{
  "d_model": 320,
  "n_head": 4,
  "head_dim": 64,
  "d_mlp": 1280,
  "init_out_by_depth": true,
  "warmup_steps": 200
}
Each number is 128 + 32 x the weight over its row's rms, rounded and kept within 0 to 255. Layers, rows and columns count from 0. Numbers have three digits each. The size before them is the row's rms in percent of the matrix's.

# layer 10 MLP down (transposed), 1280x320, rms 0.142, rows 294-380, columns 0-79
127:189133134057146100099089095108134122140056128101142121102108152109138135165133165133170135177112137148190139080162167174128133075139132083138095179100096086146152088129193140114094073130141148148113181149138061133142099125148123140081164142
098:131147192115085158169129178083096106072106213216081160159112116134127096129120095152112131094147100170127166172095120182092118156102143138076142084086146120208155096113094155112187066179141076119123155136179141128149133130119126149187152120
098:151121096079092098096055108150128122149082155174144154158146131086153147120126115103145148160140178134115184142108170140107101177096148173141144137118129123096097145124107184105095132141133194096142145170110071187098130118153097131138149085
100:112060123145127148154169068157084114105194133139118144111135137063107132112090098171146192204150118094086072118089117126101132127127034132133129105138149121108191101139097116174104087129123126146162153111144101113077142142136162146137155130
096:136144120133179125152196157061137118150129152080153116131202115112120131151120148086078102179133156162104125108113155171099174157120115087094182143093122112085165096128145153090189082174094156192147116127107078121077097076058146136152090101
093:157100113111126170122124153121166132165092109096171122068115113152125159185088076097144153149086154093121191113105191098104092119091154115049149141107141155156083221095134091101060132115105129104127145114105083205113097141117208137218101093
097:100137089157100114090129176117111151117162103138116179092132090168140128145186103120133133121133170159119158131176084127133143132131120108156117068128115085093155079147117107142073103113122171165141095151148102103102179093160135116087093169
100:145127109174107138153060118118156103125165107096148122159126119121211122168150129140082152128117132111113153146170106141106146058106135132090145149043085172134111207141126072118141155138106089201120103134115172132138080176102095180133141110
103:110149156148135109168127104106144094167146151119162108154193163193099158169130116154116175127102102107126135133128138153088132083131197119147120109150053066136142159141117136106096158078151148106145191130161180144137150108193181108132110138
099:073063109106095117167130126117159172034109104108171105143120105133146143132152148077080088129072114163155133162135168141143129160119124104173143158152143153081167116182167066111075101094212106138134103128112156124094098168201112127151125116
094:139086097095135140076077128139091147144196105122072093175147111107179092124081161112150087127170130109139179123139113098107122133144097101081126153149091104151139063144161160144106108111139092106147077150191123091111121097177136148108118144
109:117099170129127068113128131125117095147099176105108154113156119133183101113133089160123115166089125107154128147115107131194052191128061174160073138174155130122122129097152175093131163126074119096150125089147130086140072141086117134222186133
106:073125145153098129104109129132137108087124095102127095051154101114130126141164094136186184098161131133124152116193140154180141134101148078147167157121112113105157143173126140128139148115099170131110158133138136100094102122078061127113128133
095:197179130111134172114134132151056164161066054145112127143091166104108141154124094156165160213118175190124124132106064135203141111158094148113121098103097178140085130092092104119110153083106208172126140092154113162131087181141070123143081152
113:137158105209202129059231122118128100140080142096124145158080113151113054153178134096127170073099121149118169167131158205107138113051113109090120167146148115126108173142168171183164188121151130138142137133084132162142162151117205076136098113
098:143138100150164098111095095163131115167161085158155124080080156140156130129142102118102192187142081101103103117082186094153071103120123126042113101033133088088150157150163133110179166192114103103092094097141129151097116112148134096095109151
094:122202148122122151102119126108148095135160148159155114137118116207139094163108089173095147177145163157120059108133119179137128127134113116112178181108111136136087184096153094128096074119200163147076091075124078146160163139193165119154119102
094:145107177112104123138164116090210128109144111160129130135145134119009111136096133102124109098172131123179099106181164168089084120119131140132115144142139143119056149101157136165136071128092156187169114182129097150140146178113127129106121117
099:153142138116084079120149131140120148097151129136059150117083108162059129120142126106145162133176144147144148140173102128080133114144131091184145165104066098145156151213162158143105124173179102112124153164160147088074090101057130057166062131
100:123168156149131106170173181131183139155114136121148139122171136086087056134142100128152124085110088081099087193020160089127142149088120111180143164091097133120152114177179144179138092102130149145119104157154190141082126142107142154134140080
097:100130143077091145118041089168109068113104125147203137127104121141091116153135171107106167127103162133136105123144100148112165138147095175087137096180140126156036157163108127138113093124087175104151106108103062139105246144121117131166126176
098:160028108142163137156097110170077123171168171126117133102122185076139163181139097100141127109140105141132063124092083105112114109117151157109134137176116147113158101128126129134166083083173129158106143101104154131158091139162150116116144154
099:117116120161153113142154069153101151154093164078156146110170153112115121146172112150147133130145099151166100168105221090091157153160065109126127120146109069153085129158133111140138119100115113123071094051116157120117091113126134123160170127
099:086127139104102103149129137138161119122133175105156107119122130059132095169129093117122186126133156175137150123046072133119095141111136081098114107117077142085125146125118135161109109159095149138090134192176093127097122093120091128102142171
093:130140150045087149138081134185111139094155147109131134125086113138117159139091126117110157093108184144087158115106140109133084122184158124179098163091145117114147069082128141063078151158150167154110102148147078187180126193086101150123086110
099:132104110124080134171106128127134073155106178120143151123074146135125147117090162121090142119103118123154114166061137084113124137133119178126098108100144061094132130126113182108143052119156140163113134128186134092154121100141121109141115124
104:061146169169155121138086157116136070111151135151136193135103144101138117082130106136125092087131115083194102140130175113129196141097114148132140092144144073106097160156100127126099109150141113111155078097157146133093134124154077076109089213
102:130134108116121113156114085130126067121065107131128157168095188159131115111105184144119205079139105118161137091167085143110109084120133095133089135112178079103149120129120140159058126084091127020129130137188104125113140164198077112111128065
105:146158114119098115159165054121201118139123103169108149146103121172156179184128149211089139104073110087101152100146090111132142150129123148130152124143093124174153126101144105147108176137046154101065105145107205138164155113133181132151106126
099:071170068137100110155135065157131122115181128171120131093111124156065069107083087073149177068170175097111121132096136056171149119144120142161135118144113149131105143083169157136192138085130118167149137085115144141094157128121154133155155076
103:138088131072101090155140102094125175131136143126124158138131143121113134121173159111185050110175165122144164131148122123100149146114137184146082181073100142098086062056130100160130170167152184158137113191119138101157097128136089076153080157
105:107130181136141107122034205145146105085139151135091129159135172131082104198132134133106096168148099135143157097109081139183141133153143094091118124085147164131175081139150154072160158149101077119094194110137079134179142117134130123133115104
097:155095117119100131108116071171091085178154136130081111109124150131136167116121137171140105130095150066168099106114173132125147148103152083094123133093118118121146140113140102150125161143112108159052160157116148085115157100114129112155105128
096:141120073211132109091134124137142097117116125128123083194131093181141128133141183071154108107200091107160109142130148140129142109188090084077142099110182099172112162114140144154133104103135117172116107066107142109057136110131076161131082098
095:117134071174092116147100126161107142113131162116132074088169092163146125137097138100158121098088158156109134138155157147142170157079148208112098168088139136186144121127147155163128136153135123199123071084085082179164079148148110144089133128
100:113173119147120086138157152139119089066079152124128100183158187106133117156078175104093163146144123148092155151129113171109116120111191128146154086107123147136077150158095171138135176144065140138181194103194148150140129136090100117125153132
105:087109123123137167098117129142140140124169086089098125088082108094125115057070112125196103071145129136151127094161155159124135154175094129195129194106064088128136107165093121107091149108152167102153137110143163180156176141144146133177068179
101:087067151132124145097119147131177114150120090181129080143140139090166107190157115202090037107120121134122124180145069175074040146083131139153109184106120058193157115108106101150102096143139154103119133114122104090100142097124188163141143109
090:094101118134144098116091166072141135155122126090169082111154116166117119067052108158111144155156121098148123143153133118128082118135128141123189125124080107117155138157090093104117152103088098138156173127162158062107119137159109139107091162
109:107161108070172084133121109100126054171146161111165092093161148085132138128096104165155160056130103125150093168144123112113093157161148099136160161164180164104130118101116125123107147122139095127142151119127155093189109125115111141151143117
097:132154163112169174193091160150099133123118123162155099084099146134149121134088132175088102156138163106179160133158123138105134163123127170128133097129112098163156103079117108166114163077084183082138225171109140124165101088144120125111162191
096:099144069165132094122112146111146179133151055120167146134184135155152118156150155137136092153168059132086162139076114118138115114141127097129135112122172125086151126140142101145164209112085159102145080173131123134137106107064175105125139155
106:141099140141133086100136097142137095127122143138103121125134132133171114100105111173109187150064135076185087168100098158103096132131136095110162150178143190155160081160182115112122105145077085175103114177089120106113122097151130138100140127
104:129131131135127144183149079153136159109166167126136095131160132124122111130107130106170188148193084099103121119096125169069104124130109169087070184115160129102147144164171128122097179143143141139130124134127106134102175113095180175136141176
098:093172108133140112121131124086160120136099143136135148181156093079064114179141185174100143175101130150128094126092124147085099131094122118144148097128111170064090119139120063146180090143153095097132146149118186166076138124111113135151136127
102:105072119141142131081133135102113115173164141091172172165155057076081116079102186192130121131101148177125178113173147105130124142165132184120182160137169071197153139150162114138132079101129062155131092098111130121121158093132078106112163149
099:164085159115152110127122177107163071120106141180142055138175145152117128132111119198166095131158137149138152151123054154077112135099137128240077077145132141158089126135104157063077105122097093103168134075093134149141134138103116110193110117
099:070114092053147112125131128135174137164143094112061104149141133179149166151098089141120093064105107119155152143171173120094093089126106074129171136115152116100147107153129139118169152113180113141145194089152170160116126064098118108157114094
097:158145093111153129142185154130093127147124138146177131091126124106114176110141157130115116096110147156096170145139092097114165125103113110131141130123122082136121165141113149153163154156142102155188148038082065104101125151116107085097162095
102:115101125106088173096198169164131157183188173102115038136053141043125125199112106100152097154097101108151115123127098110181122106141135161065108103134145125148149205139141138091195135231163077171160146102121113119113120079157131094155084187
097:105151130131168090122111166165173083129122049136164097108178146143082163140093213206067087068158149131195121144146098137116086127133113136192139098130097121147058102152182155182151139126115114112108136161099110125124186124104059124130174111
104:145151088115140086138120124108141206078118107143144096115137153129118177155094157193111113106130099112100137115103145114098131119121160133134172135173154151133159153120119116131114131112158131134103129129123192132195116159133158149107069121
088:186126106161123102137134078103100105141118129115025132126123109141135182173097154161091130171138151102165167108117136145124111129128079089132176212068189104087106099140091170156149136112106067134099071115072090147169113160136076150106116117
102:144130060150161168145130135128139091142142124121154101102113113147178114148166151172079107128115129095153139165110088189181099087094147146161130114035163096184111156133178101173070106201113207086078101085090166157198168186142157133038082116
092:139079147082176067132112172138147163139142161006114119089091162171111109096086104057062098148101126142111079121154106094127107153100139108115155138098144152133159186100106141092178093122084085117124160126080145158077085090104163125178156111
100:159139132095156064133063160090109104159143173098171095086101182089122128118067142141159106174108071069128113197173153081121144079091118183096141137144086099168120093120128099093128141135135159167114121132154087122144145110162116156154143142
098:104151162125118160126104098112149145136128179155168129138102159178126185127149116101147190078097135109180208085145138143136117086142128180150147163121159111153215162136141171122137129083078029153129131109140093121124193109158127178105140161
111:107142137117129096122156171179092105143097155116133174166121102183126144119104125126124133134141157154106177106108133127119073096199157118149136165134156117134130100072119143167134125129131109164086098146116101074166098162157194133080113125
103:123150101105079177145134122107107122198139092132135169073069144110169068149185108134133163112137097104073144139124137189087091138138135155116089184099118136165142164123146128116158109122173114120162090120188173101055186162096179104099087095
099:153139101079118107142136187162138150155220140134120130172133122118085139090120127102142113083117099145079071167127163107101171131144121141138083145149123206135142094154124088124103151120118146114128118056113117131154070122159143146139109123
110:137131136087135113101178099109123101076154098086058106166202142126119151149115120168180167150145089130076142152091157122121141129139122170203152054138100127090172119102139135110104042115064157144170177109127113092113135125143058131125169045
113:169149153131097086146134069071160016091067086123122101151184139129120172118139160133118166104133159046141116126177188060069148117099156148128153127139093133096092177121176126183162092170108115100138164102117116100106128143141181076132120165
100:153146107129106103148132151117070139107131102145159160145116095107136119025111185127133103091091091133137131113127140160108167119108144119112121085147088144129106146134072067082182154106124121174145086170127153126126155117153105134174136086
101:110119123072149104120126115128112093155147183186113173150161111106151071122122089135150124116132198136142149120096142160098126108116103105072188168170112130141136155091096179181138126174124105076131075065143138105178137104160144085124037136
099:147159112130111108067112183106149092130168140159074084115109178129145069124205132130115152132102128137159187070132154209117094121096146125125129154124173084111166104117140128119165171141117111070170120107104131152119050148114138135055089132
101:101164167099160136143132105097154149141169119155152109131100129173130092131157077144131171111089164113169111057146132172149138110116093111119184119124140142134138126158124101100182145062158119111103051159209107167174052170173126140078158135
105:070145123173131144111116147130098090145072157138109244120077177097138158168121118113158105151137124169096122143080120079162077048111152117176112103078145164121111139105125135121127099158161153125134116093146128141130107174139169158110119138
104:094139096140135087124202088077141113105108139140109168085077110100137153131070134140171205095103140153117120179101054087155104154113109148105079153144148131106157129171116107128149161154140105114113135117073093107125113168135139197110058144
100:089069154106145169100132097052191160136114148084184119107110126153119090158069106102116052113119223108134147188158128147156097167128155152113185142131134142125117117136130126107123164142098090124139123118102139159166111075153080173139117154
099:112134158070132157159148125096135117081164105146122119142134152120141150143093089204130148122121136170142141116209109148140139102118123124135121113153157121118138158120115126122140088128154141179142139133140110141149099143127162072144097088
101:164124170153101084114092158072127141124114148151215095152128075171130171122141125116124130101095159178185104121114049182112071170191155138129135132137127108128201102134161154148104094095176092147088158145107112125084136159122166085135136132
097:123194113126122101108066170125086160105138147135075159177086193128117102161215127145118112071129119128083161206135080162133122100140131128198195099097136177162153121144120123164156060112158169164136122140124166150040140122130143089143141152
093:125116128131096162134114188126143107121192166163128114140157090129079130123158119104104156103086213062055081208090137175153134107128080146213097143149127141117152110125151096135119105123132103103158162035144102147165094150061128122031109147
101:153147103129158158152113156118142137147114127150098092160206200129095128137129121111163125118080142101058179146047081134137171148108152158078070088123083151130107126136090140145114142155184113154108087125136152155117123125063139136101085148
101:065155115179121139120171083083125097126089184113117113138126133093140169169131147138128147158147148076103136139138118164118019151093160128104112129090115067085100155123085149133140211146096148111087097142164169112178167166163136161168122179
101:083078169144156207093077137131235107107130164114127151163095112105083178122141143108080103167140149157154086095105089127115185107056129119071168118149113165144142201139102146136145131113122195135149105136112161156099112112093088095144175179
098:114230088100203155088146143154139126122160145144159102149117162101082128155141094130110143080127106161131140156092147183148123074183116160131155195124137127137127166156106101230136184136106139167108168095139174143181090137142126108115142160
094:153187111124083146152149146168135169062092169131099127198107168107167089147125152085112082099118154129133147142107097123156106140052141058141047131160024190094153163108132145139105096218135165096149154121122167132140168167156151150105150118
101:166149123123106133165134212121114119178129121061106122138114135109125108125127146097104084138088091119135141112147147091103130159116115085124082121104185164110121114069116102141110122125162162044169143147096166108125116070124115181063178102
109:183128158162086104079120161102101106129090199140108145206097116078156147070118140150184090171173087131159144126178081147120170129121126129121154172185126139083114149131155193124149102106102173127096113170149092178125146102079144155041117134
111:162161154136097137066112080140129092182163115138077148138102121145130061144129171137075081093161096097033154146114116171099204156112067179149117189172151107162129117130165172085113181133131143100065201153068164157116169155169084107122117106
105:165146139167139111144119089174140151081109133089187136114148141092103129079151117115134147110144124118131112123152154109156140110126122132181177137146089186143102093097087114099080246101145097126122112120123105094099138165124112112157150146
090:165137132123119123128137200103086147091154192132125125165128138112118169124129117131118143116174161130103099085187143147125117073099084136165129111112190138101216063148161125096083164129097185154111100093158162088120131112143099129079107166
096:053113140065141073141132134113090077174164090129099100150140152103154108167103136160145163152146147100203199103108191146144138119143154171152090174113106100145135162107202111135116180100072088066149126138089100089118140101091155120183123141
103:153152089138125108139145084122071110117135131127134147132080079088106160139121144111061061157150190140129166077185156139152092099088170140151172143067066084090121095064159127118168150124065137082203062085137101155144141118174126118138133123
099:111132076131109168122116143111188101102153178141137115174118051167171086137150110046131174165143148099162106176094048134114124110147132084161088123112079185088127170140144169128145115170135118113054096128118157157156127126083171116123100189
097:189128135089155073120160107098113125135141159113096112082115164089130094086098131102150082177142155165122164150112113144153140170122077105149117143110126120093095167191117138132166121126125114113165104079136154106179127067142134178087151116
# layer 10 MLP up, 1280x320, rms 0.125, rows 295-380, columns 0-79
100:198145148083129135161108133137165138155128110163126130196090083142103042146129102119052154107115142150038077145138224124128126150152153083129136115126120158087117149093106150126192087083171134120132076189121111136126123109073127149172157150
107:139125147144171128138178134095176112135164101107107100095097137168116104157132110164117079141141082134143095119116119073138179073148094134105151125145114097159156123125157046177143110128142068091086141116192167072150101125146128105133131138
104:129048153067163070131178185098181126167137140125149165162152100151176053131095110093160129133102112111115153121134135099135141107151146095124195109181104135134178133156157152066175188130160123163122119176144110114107112113053118048101125140
098:089151117156167082113073119137089187144150102189081136112105114156169166119157115122124170096162195177123114090142131107147090087146074149127142122134125126148109139111158046096125103169116163094123165094122159131167122168148088096107152085
097:071115150114143131155137181090177182122136158156114134124150115099137071088089154142179083111176114120125157148138112109076126118128110199122141109168173154136127095109103119122103099161143101122164077133116183083168136153220112139063136154
103:099159156126129121149070065137167168129213139164101127085148162141077171193143132127169130129149094155140156107071181143133129112163132140094098144172110153150138121119051131107182130166115161099181165134091146093135109160064118149159133128
100:100063119148067157087148172101082145139105133115155113109092118131130139089181163097199130168155104103103126085104116120153168123142133144123146167135123081135127108095121171089158128149097098112149146121072140054129116179035147106097115170
104:142136184142097111098106119106119116099087094109114108162019083112079144122143097125124141106113169136138108115110130116148091098165156095108094131114103075155151130096184156093130148176145118177073080108118113165120133222121129146088125088
100:114109095181138178183122161184124103154135075168070110053132110078145147147088134103148037036205141131158075079185119153088129088154129135106161127106127113129137139115135129098131132159158145106117167134074086143072087133097109137130142162
095:115105164160097140126184083149140088098050180125119164123143107144135166148149107131092169098106174123128136132145105178085107113091188178189121111143152097147157123102062136053132107109107176128187140136143121086178089126153148089111123088
100:132094072174067167151147168136152169175081147154088118111165149145159134111133144145110109148118108109142164060188126180091151099138164111145112111104119117140102214200164082137152091101182085163175087176120081212149159128164153142095114106
101:121143117175098095130181153120129113088132136105093122126139191131124152119188134112121176134056093116133141114058101139093115141141084196105163148089106114136194089086148149091145128156108164192140157183075122147124132127166130109124108150
099:169091101143101030131139099107192136072184167102130088100129122091147114127167107121105115086141165136116103141129135148090096151046127140082108145135184114149133125157144120155145096153126050093168149109114114106150138106115176097125142092
111:145100175077131167128099140110183170119142123187153089100122122131110104071085172129132095147099135134115121081134117124137124090171098127100139115177134131083116163109117147123153148133115133135121157137140107167128106104130107160185152032
094:112107156139125179105157120093117110074099184091097134180205111117124110127122168176144080029110130222117113091139083119120163153129119109182142138199070125169154169136124136143067140094182134143125133199054102125179134098097099120174181163
095:136090094199130108141090133164142062110108146100118156128152117084117124141112174109099117055113131122115156155152105120112118182162159116171131114175125063133125144136120133154143141138162115138136161183147144061137114099122121077144088129
094:108105115157134103115130136177134144139111101143123117098082148106198104146093099122080108131184181151132138135088134068146089134116062106138116137131125149123159143163093154124128125075187120132042163132131133150136084139145148093104096135
106:123064132096132169090145191126207145149135105098104121067148107044141134105126138166120149126141161118067087124162128137165134143174143216161149139152127130105068130142127058120111093139129162151112170140119120187166108143141171148155146125
102:106118115126155179113070149152160099101029128130144151118118127164199145107052129173168082144066058190052130162144092111090087181149186095146083133111145154086151137152174157095103132174169170170052164160149155163144132129095123120180076119
100:078117105134069122128214174178101176080077126146115131105107131160117116136098152052119151172172141148106166146120131107118124131118106114157130133125117152119155107130091166182073160067159100120089140116101135132119135091153108111131138141
099:094124134165120044026136123065176121126116123123128125099104076155079121116111111131182103165165107155130174093129057125173132143150132083097105106138128072075162118130140106106101117116144063120096169103181142089156140124181125185192158140
099:104123127119176149146147155117138169154104083101091131114154105093102093148177132134117133116097115149106149105127128091142144111125125136120128149180157108119096148105163139122154101140109145201172126205196146139118095115133099136130124102
098:117074151173119121112124183099153093105202160147175143064099120154089142142113171080100091157131098122137138154117138151166129118156123121132127139126129089136085138113119134134141171161137135096130113069156181119141120180127115061125178118
100:151101093141173154095184122113118174134089123131082100151195112154114110173169139116042142112129043139131135122096100111119148176079146174087133059115135118070127187112160129158138121112125100162083158179089198120158129064146155134165114132
101:125115158094161089138168096081146114158085102114151077122121132111103148118054127091181181150076080121099192117088180076164187154099097119140124145116083081085171132072105080113149127111172188115175172165172115156070122142089086106113156073
103:097156082113126193138164078109103116112106137099142124120128137085112123122113145100055119173120139140129123128216045057145081111202096125149121182145163118124192144147124144120129125151170134164118109125144168138114133145144095117134159083
102:116203134177134120097163143169143146159178116174104128111109099119112118158142107096108103150132134139101092124116165114146149104158119172165158143148090175201147122174131071083148176129149125147139114099097179102229176087078136150164079129
099:165085135146160107112144144164143112132139167122080147124133039071146148090159114106120131177137111127094127114108142138153160106144143106134110187116216160110095133113105151089109099185129158144137103194140124130136141083120165133166107125
103:113109164115079087125116208087174136112093072160124121177098106182169103122150168120160092117121077110182164106132188150122086127120133188110175155175138097134207143020186162163085090085121144068171142147170164144122116118149110114139136103
109:138157067105103099133156136141163149137172062114125114103129126163173097134100123141101132206165138123106109094106108142074162181166132147108084121167177125164093118139103156160135048180085074136089094154135092178168162133142136145157173088
100:150160105111128148170171149118147186179127083138110088133168162134118114141143028089115157110087104119090118118150092135148122199131153170135179162182161144064085112220145119090086124104120164150099031148078087128146078147131119163122169152
099:081117103135108071158106121111147139079129124183163128106143110167146083118142133081112144105146130166094146129163109149090179145179144102076112136141172191087122104115125109157159155164204129084073069173142113206076091096206167105149117121
099:091113148073154092172096115063165134160153073171079070111126145092071126121154096209151192151141140069111158127064086112129119136070166114137143178072056152112164109091102149095098178135133181091151183109121128116128093163113122159126134145
098:115115171082122103125127140156173103213089163129111190149120146131072119101152140112110102184174123171115128116089154110123183172172068131111116200118112132113125120166147137119148182124140148120097138158186126156119133076120103099144079149
098:133098088082127108149184135189084123159123158171195089114158118131138124149136094168101165116069116148152162131170129144132126107063178117068140130122106130136125134141124078145173104098195106130100129187117206151094109190110101165115113138
099:175194127109176157185146187120135136103197129123138138105150101162121123105079092129129194136177114155093103122123165144113073122144071143175118166156162044104140147160151055168106181181140087148129114149207108190170152168118142072071144096
095:160105148147096125149175100065174095080132172101136117061159124159181120073141127108132159159152125120106129088151125122127183182119124120138146106124116178062166128113146037136090124129167164080051142094102088107125105122146105130158130109
095:131134134168042107085131121189095090080146097199184136106079144136110128181161145138131107156119105170154086135104153159122166150157170112067066190106123128161147129078153089121153153179185124161129084107146098166133089098106132148115092171
100:160070113091104105159122097187118182136129102093159106117065093082123125110190114169114175105141129115149120122083104200156136094096187067107119153128079140151154078077148139185117145142102144136148146071119179133158109137099118103144152143
101:102107124128054169165089073157108149104168144140111223100146198180079068099125109117146104130144112124154096122150109156122155076144091076156129110130132116158131159114097098147121105123104092147182114063138127115077119182116125149171141077
097:100095135126094181147091102136158153110126092102088132172126107101136144092125120139106159148145124124121116124113136093080103062085127098129105083149097170178125124076167142140084109044127140145094158138124139174111083178121103129094000096
092:142111198123095152120124120143166167155116095118138101145163175104131147161124113121119098116156112163109164042122140118149161126135162145132122123120136032094107154114100141128143130100142133134154166110114118130129149176107200111097151100
100:107126177168129128182122140092082154123081126166158124134109088114123073122125143081118112086093095068198175136132080133119131133173190070073132103171143150131118079145088131128095070105124109138016120151113089159143115087173171090122113103
100:109096160152100124151120122240116133136099132128107110134197099138123106089130103082170111116115110125095139092171070149118154132134127108116193110137167151152113160182118097149121065123129163100094108127154102087143148112159118117154147124
101:178165137131110122118202111105120105071140130096110167079119224103112161209108074177183096090082115104119130116098170157104168123117124047138189141158115153091128132138179146133164148091136106067073170105131136151165143145132127112187149119
101:060133171138131084094103157088072189145190119111149156166095166137137121177157157093092179135136164122161176143111071139151169112150109152096163142095078147133164178104090099089191133118121085161143183115184085037099056101154056172134154143
098:100122109117134185134174136106111132076124183160165104067103132110165095169147132167118162128199162119105159084165154124098138121125108113125173115124167127150146142085109132089121131126118075183157153167060174112130103176098108099064144171
098:169088170131098135130067105107131131078128170123118077103176164173120109104141094176161110133123112129120107107106106169091108189122051105125117168123146156105188164090164117136147158152075162124129119124174094099149127089090146123091152169
102:135132098123130172093110132086138151104163130197124077140155102099179116113113077128107146115143140194135138168166095103123099096116171128099119191112098062138057129051152120136130160085113136170074106099094091117120152224126129088095101141
103:151121152136099139130134137097147060151085160135109170141088086107104154197154060054191196114124129146077119113118211118154139089128122129128153193169151159165141127081068123093148120095128147149187077139124070079083107138162190116138119087
110:129148164141129136145115131158144128095160109155138101084114186124133086099136091057174116129107095098106114137109107125172173086140059123206135136129121115107187137075158108121149161087166076115117189090112127089117145156088127060090098070
096:094130150082068180125147152124139133129108175118131182136132146076096056092101078141173194163141080148096109157152123102109120121099147135125073072131117070162115145099188145087150136122160127148161089160155166148183095114062214127101161172
098:129109145115133075114114157143130147146184065127172214126105118177147147133090088085100181141079164152152120128132146085136138114120166121130193107157142071059097044198114124173149135133141111124122095150118118158180157126133088093115126105
094:106055064102089174145148116188111121099113104131103138084108124128153134124142098146146107125067143173072177183068080100100140133103141131106141115103138107112091152043228135098055150172103109165109140062113141090130125128196148062038088171
100:110203141079124109112148119113130069160134123126109098092145091175126080185097165117114127130138104174163113122120170144106108125124124144108096085157177144157138184141119169148108127133094048112102121169195116153149164161217080116180122009
099:162100108117144094135119162136107113084129099092110101173163104145102080082187129172159128126129180113146117130105094099058138117113122173090150166184150166149119108082165149206130113160132158134172131136159091117129156136114112072160103116
114:091126157087110075119121102078176106140159074107109112113144146148214073147128119139113156171146147075058122123142174148113164126124187147120153081155162136107123100096101110136211146158166148123111113139076143170126107169147053154149147157
099:095113124154116149122141141099157099186146121123159060163145116086121141124140085127116120122100132083131128113109087139118125088151096129078091125104150138126110123141112114086115131200120111111160130127114097090160172097186114116142104060
102:131114182138154126165121084130144082088107117130168134128096194111093138100115147136135121174202126125121123129114119176138133117080129125108178187203139148121138125094111138141171096147156070132145102158123122125138176097115138124145166094
106:147156126097129159130145167114137159113089122122104135128180134095154143078171131141152118159124147146120112116127148134121148134074124115138172100142087131118147115136133078134142178152169110112133196155099143123108073153145145139191075087
103:144116126165131143126126172115164146184207131131116071105084134142133092126126177147155150165130116130085124078069112115109030134168110121139128142095094128150110083095109184121147189114109141099136129139139090056141172113093138141154139163
101:115148074095144148088206123080135081185158102141167118132073169130100105124178097142061145107068136098105121160141104136167017155136160119171122121163149176088127144139174165124093104142116147129123146111093096138128150149114105140117085140
100:081077152098145151119129113110181137166092167173155123106175186089158106116153128133144165116125168178140113104194121147115129116159153113159088147142148113100160133112136169084132111148122122116189161106118124145096129168077172106093160142
097:120110130158088041169182129094102180119102181117092119145115091073120121103136121114104179088133148136084090094126114107182148124173133119220215099102137138113140093148190149047133083165123197130137171142032083095096110106123159083130127129
103:164112158225134173107170143128180131164088135135157113149102094108074128173106073134122125087083109146128111076195153131162187148126161112126049067117179110164138073070134210057125149064115151135155070156121102076125123124137159131126115161
103:212108118135169155115087156121129127124115103116137115135112150121096140143091124091161110132148136113132122109150142155104159206127136127122139106129142095187159143110158131124141148101157149139106149147095077176174172123125090099087122112
104:129142093171152151095112143093078149117108187138167128121175167188125136144193162170095088140173131138083127112148154135191188114156133109143151121138141128159150147158170132189103164119155085115201152179135125110139160099099088133147135123
101:119082163150136156170121138131094121140154104127090143116126104128096154096118095127160168081165094188092134094134093049148106121130132120171166175142209062160136145119156138115139212121098146108165083144107109100106058141166148100063105085
100:131131084141101139133110109148111146127107146168189157095164115045167114073119096154139086175091139127084099104104112136179148200082111123125104092120155114113126097124136145139116156071106081132102080124103107098118105100159101228121130157
101:132129111105174135170056092177120154126174106122125153163095154082119087165113117105127112178100089072100142154120187081156140107099152097128152170169129141058082105093123119163179197122105142187091114076095138088125083153116129136131218090
098:151062064120115153158133109152136129114110138159123112141087180104187103097127188115139136153125116135179082078152139115188128140118100081112096145119134165171155106151121105102091152125145180131119133151132113154075095090134073177136124123
096:095170155106177119055109121144105177161165145123120127153140153144141107141109121067171131122145146138123142119171106122107110094077065114146101120215138168101138160153125140144120178153075137097127102078150104149105156099125107118170115115
105:059102123068123134129113138180108116128153142096110092203056119168120167105094101171136115190136064160164157184145124151118174089118130095128068163169175105160131146147153128078126164099103109157122108089082142079141102118093152128130191120
105:137082163150159179058200105146145123099130117128128139145145160137131153100072085087112147149121127146112112158151099172104118156121110168158121153110144067142143203098087204100044109125164112095167193151121129056146138125153145122178126113
096:193165123134090107104062146127135167104059142175157149131150161117164129139125063094162133147142055123092087109107086151127118181175169142181139131122134117083140063132168180139121145104181147108087103163087110154139125134098180154126141098
099:080047126147085116145123130135122147099127161100141079116151108100188128088109141058108122112122162072123149130197117103133133151093158067163149148112099157152155107071156119138088196168174101139127142143179123131140080123059093148147152123
097:098166126129135164137145094120090092136158114151115166105153173155079152083143103161146110124058144170132165121169103124156130089173122115127126081110183055116112104068106112128183090120122142162144103097086103074186132151104083181134131149
101:142085141157127150094155080151123100122140093089147119130078084148167148128069144150093150073137124123115125137156188115138098098130087098088188137082132131145141092158122091110126159095168159146130181119171065180132093151187117127134146099
100:177135102166133121085098129161128102154123124138176100075092082107160149157119132122152146124106149148194237116141138120097187148099068054125142052136099092126146149117143061103175119122163143129136143151129121186141112101139091151110124069
100:074116118099091116169147132083139108105106164113149089096103185138153191058132174122141164163149141162159107104134108154141129115134169105113113126142111126138142128082161152095145149077125083090096108161237096073158079098099102102135105090
112:119135139103117143113080113131155156096113122146099132148097117080156109070140045147103137122099126132111083115107143195065178108116130127122188178095100119171162060168098110138098128156161107114074137147124150131120129114127187139144103145
095:104137124130135109127152145231137114149178137121090128115095096095107109138161142109112132128110152154083071142157207157120117179083108140128117096145156179143062118146158118075083120092102120164146184099176168180144128094151017129183127113
095:133140123152103173175069106117166112139102165135201135117083127077183117128074102159188143091153049108106098142186133098068183119097187167170188108090141141109072141134086109132158171123155164114089133147089135127108139123102137153134123092
104:117087125121128101135153117152141146113093170158149142167139133087120215071115123039126200151081073147117098122136116140129165126126111147102135185140120094095094095111123158111177155164097107161090115119104143108069110103177128132048064105
104:180143116111117169161102154101127119131131134123117115146046151095159155150130089104168107127185180090078095125115058213141190135103118178169168136149173101126148084135092119148166106120098088111118110116130071148133110129209131203116114092
099:030188053173123135114119132087135123117184107085161112184130094115094085143087118141099124146165087144119105105094159116127156140078142153135164126166055100119160111128137186103149128112114153168137145151131103176098121063085088152162080128